{
  "d_model": 64,
  "n_head": 1,
  "vocab_size": 2048,
  "activation": "swiglu",
  "positions": "learned+rope",
  "rope_fraction": 0.75,
  "attn_scale": 0.125,
  "parallel_block": false,
  "init_std_up": 0.0561,
  "init_std_down": 0.0,
  "beta1": 0.95,
  "schedule": "wsd",
  "seq_len": 1024,
  "train_tokens": 121600000
}
Each number is 500 + 25 x the weight over its row's rms, rounded and kept within 0 to 999. Layers, rows and columns count from 0. Numbers have three digits each. The size before them is the row's rms in percent of the matrix's.

# layer 5 attention query, 64x64, rms 0.144, rows 0-63, columns 0-63
091:509465492462447474526473475455557515506499459467504503497523460497514528457528511521503472548501470537487531505503525508536489511495496503504478524481503465524481476513485482463518508489488467
081:504473471523511523513498499471516484472468539450481444527589501490495506493499475475496519526488553494494525525490515459489503509513460520521496507497486510497526500518474487491460490516463480
092:499495462521541545475516551541481480501482526533478470519497522476492456517488473487483505460518531457499502505459506475476525510473529512488518514542504528467504513491504541514504550525489512
081:499561485509512445514486512517531500542547450527485505503467504465486506498469541526484547462499477502505506484547449528506497539515532473496487514510502488496500502486510516541514497476507505
102:504464485514518528482509514507472507495493525507465482477470528471478518538511494533494533498517507450509544497484523440537522450518552464508541500530489483495502512521515509466524524471507477
075:514566524485517446503489501519461503504490522530510476472480502451495519496508521505489503479506479535482520468485464518502516499473507493490446503493489532489549494503520522514512455446460535
084:491489484486487514456511500516491456445499534531519529526474556490503444493486500514487495422515530478521493462477526486506489522528497510516472487547477545495514507496495491498491503524485499
109:499527493502478461560464502495519541532508476468519525522521459466515520535475529503519515498504443476519495507506479530510501507468515478512450532479477477550510502493489507537496521481532503
118:476479471527515521447492536491478502478473513512451493493460509492486489533545502493522527466522487429500514508476536453498509505549501512520543479511506513478499527515487494490473516501518458
084:493517500489507457499514499526486427465518528539531512494484492501512515509500494538459514501514510541481524479524527509510488486470467485508440474524487515506535490513524511471479499473468565
096:529515487492450544463511520496530496563459491467528519501486531472532487504482480501512480499526510494503492472505519485517511516531551474521497491534486459489469517497475501480459512503485441
076:519505449538508545522486523566490498497462482477493476470470480469513492535543511540545533475517480503521474483528490510514496508492516485466493518514521469513478545498460501471495489502508475
131:497492535463529485467488472489527486515511482475508510527508466522523490454521478522476456511476504527531507493566489515463491555475499483520458513477518464515512519455517500466505531500518505
108:528468519488522483479490544495533502483509520465526501507466477505491512514494486518466508501483461545515515456481513513479488486522491511470554484533507468448491541545494475504499446536498472
097:497491507456479456522498501537474488501522465466524467501484455501503556494503510516546512526504480545518521532501455531517473522467496479497453541486514506534498511503488494489505515514553506
100:460520487445531443460507502535543514468527497494493480529479479533490498489511503533467499502465499508465554513504495488478473488534470501526471482525514471523522491499473534493506496491547500
093:461491480501491488466509538518495503480499543562522499464434558504447515504503477512498516515511509479516530542471524481523501490548507496474530483507494519503500548527508487505481488522500498
095:497535492537454488522498512529485453496480479553493487485472573500494512508518506509506509507549519446501537550485546477511500463520494498526457484482474496484492477492512499517480504497487498
097:480494473463491529458490497533517440473474525508450495489472485517484480485548502508493511492507539465477512515502524441528506509506506464515495478517503539500534502515475518495486432507491489
093:505524534517516465492551498488498539490516489473513495546511522492552501522511482534463464492465536518501486475470473524464528484489499532553469535516510507504502470495483512492542497501521545
096:501490550466533547440513467509468533478502486508493455516531535480519478510508509517497489521520529459493486513527543488497522468464476505517490491523475499469499509508486511508544458507494542
094:472535544508513499465524483478513542479519514498504504532513515520521471516463560504472492467476495495451507513470504500468480491520489545558486535483511516505509463499534517518512531475524529
098:504512529506500558520520515503498517528444486534487434500504510460503494495507521508533526481498516436488514503495548481523475499489487493467529520494467503478507510557540470490503507494470509
104:506522496495525492458505474470488522468532488485511520499467519504468454511493529539466540492508459480527522551459475487484492513525512504536539495517493528506497525496553520518480502485537454
090:546516464506501540461523513521551533513514518501463466508507473497491489489538513469485472489547533522501512567514504486465522509478525521487515511504485483470509540492542472490509500510531477
078:506506544523521487490480508488492501512493455480498546527509510523518489513506556514460517528486468488487515456483489477490504483523493535536434491468494499515528441523502548475484482475488516
090:501517483459501474538524462481473524479476510487487506515516535515488491494460541500496497477481456482504523492471500488510480475514528527560458508473506543507466500524463530523519441495507531
093:502512530517485470499492488525480517505504517481524485460497492450505578506506486444482514478530474492520528531497517502504491456495473532513478508445462455511494519515506456476501496537514491
099:468515490537497469504516488483487473493517532502548498486555535529529501489503484500478494501519528502512498535486468536504504498462425541468505535474499514508508498460528524500489500470477450
119:502509474504473506524481555505493486487487511489509486500473525511517494465447524503507479490498444469467525512464500474535440524546507501518475481510557475485468483531473504495487536488477484
103:477505537470495518447511454527476492501481531498457533487500483486500481499505466468512543492525522413462496505498490485523518527518491484495461499501458508495478500464483475502480512527523512
107:502482472512467529556493464511490487482513444502458472498511553501478488470524501494512502496523505574540513537490514498509513498496505499487472506519508479548495519479469500463493458509469475
099:492510532468522506481473502586513496514495541504510523480451535449494530540501495473503490497518505518475500502534495515512500480505515514496480461470447480504469508524504487497507476536458477
088:457497510547456495509521521459478509469452515504481511480526529515510482516508481514482505512462484510492506528464476504486501488451493492515508533501497514504556475473540513532472521429490492
084:515466514510484515466479471511492460494519524488520508474434449518495573540475471492504516502520532508507493522482536521490491447521471471492497487507505511441491500530494518497515497501524500
120:540524523503473479478494492511535442484472485540521502495458506518503477479526505514486507478487530524481521494518489502538511536535487479452489566507520504495530492520481555482472516504469470
091:479554500524509462512495476516534510484500506529559539455508487479479500506492509463497527506487463500487488459513476495483506516500538493518479520485514506489530517565543482523457542494516481
105:526509496513510489516492481492500457473513551522485546489508460487517479526465505463504495462488525475446462492510503535470518526512484510522495487518536488448526501464525463452485491474520497
100:504504531487502446445529497462517516475499529490517483457507498494477493545521480489486508501481505493535504506499525509486518473508507527522540513493494551507520555541526486575498482481522501
110:480496522508509476536505485505481467516495445485487501496517595494518477506533445520517498544488498481473515462492511494494494542475515511498506466481518494510498459480481539535519506504476524
092:492511540472496503512517537513462461519492522471460486492489530517480496488537453504466558480545546470480500501490544501513526502516477479497471484504514469500518485501512499440505513516472531
097:478537497507486506549562538483513509512482477492478500542506484509535469460507500488494505518533477497525484488486481436524506513470487466489453548527507499552487485496472493521478496527502514
115:504499532509499541542471495560493469502504519531514527496484496501488525515522536439508518516520501530489454471544470557469470473490500480499521490484506552483502512493514495499518457487485506
123:504512510524541519480469486463457469454545498482532501502545466507488514511471505498458522533507511465514518501493503497466502518525480498506561493550485491504505507484503553533524545503501514
088:478509496514491504501540522483484542467485448484485497494504544486494507449510520501497520507488454533547515512456457485523494502510539499520485575505500480551497513517506514521504526480506474
102:533519524504502499518491540487439515512486491447485519534489484474555546532504475525518502517554483487521493522488518488481474449457494485509516508500473549488508472497512491522470499514502473
097:495474498513464502467499489499456516475528501485511493453486529490506563523522529472521485510531496549533504521471459498497467446508483517513488509500462507527446511519478494527542491514514490
119:500496528511464508508512529490547511503481507511486474513453551454506477492476487477481454494494446490476499514433505493549474523533509523504470468502492499512474485515479510534496458523484505
109:494506501491481485524462515489475489484491488465503539486504559525462427483487518480542510511493512503492519487486449486508499543504474490531504534521466485508501491469533508503465455529471466
107:523496475483523469434498509507523546546516492507513533514490415477520508488483539477528474465492488498455469486530503501512482514483512521478486511516466533524491493520478495502507519521509470
106:445452467499504530484477495473482485461483474494543530526486485504511503449475509538518491521482492490509498534494434502473480532536487496517501543499519486490530478470506496487476524484533467
097:487487452482516534488486504469494519534536542489502478480515446484512531471498517478489560437494477480503491514448521492499471482477488492495522505517503504496491489525525501467533548478534507
100:520473497524466476495519523497544472538473500528515484525500457579460498539501540485490480495495537468474518503493499450501502483458484515512509457484482509515478505492508499501448522503497513
090:524489473488479478537492570510496482518503551522498482496442497537455543537514522496481483478466527511488503519469513514496486465526483506497506456504540477468505473485534495495500485494466492
108:529457518506440505506507520488533469468496501499479500495448486490470480461513499501513512525483486506553479472493503488489466524552527512479531539450555509497501472527531513498515496480518503
101:463504473513485536526458515484535492493492481496563518536486495508502483502464547511495491520485460511492495527483438484504452532482495512502530499510487499500519492505554527509452488484494455
097:425515484498470519537464505488462515465491506514476488516550490515470465509462537492494518505448485534500526538491501504521495498537515509504514503508503537534515512505475543542514497482471494
115:486512491453463488496464492564501505494496535491493486486492475504444523527538532490493531475487467479514513508517551487500488500544507525513519483487505525481477520520550519537472519548498479
097:488519529498481473488494519559532477505539499519474500492498514476460483552515480503496470510517497535503539517542490485487568466552517508487484460501474482517498509489486510522503522549517480
123:505483455501543490482533447514506511505476562517542481518491497520503530467532514504489524489507516455520526514551452503465510535481482511497485489493483478470468493458497484531520478483493491
092:491487489482496479446472482518482529487535534494497505475490495519510528503533465532525503548530496479521500495511519488485471480525476463490513445507536484477507541452480479467502526463499451
108:497514508489495510500507487483470514549516503512488536497524455536523503489526502474503526494476489492472469425498518488490475550489505531477507452517547477558518493473513487479543521487495524
097:535475483472504488429527500465511477493522517484473477460462486533478480518511502495518515476482506525482528495525557495483530453481503489464504499543545512461516505524489509488520490493528472
104:537477492516497519550470532497472464461503488494489484529515489509513548468469518471477479514512497519477515493480459464478494471481536527485474539491519503481488538572522493505482513487526519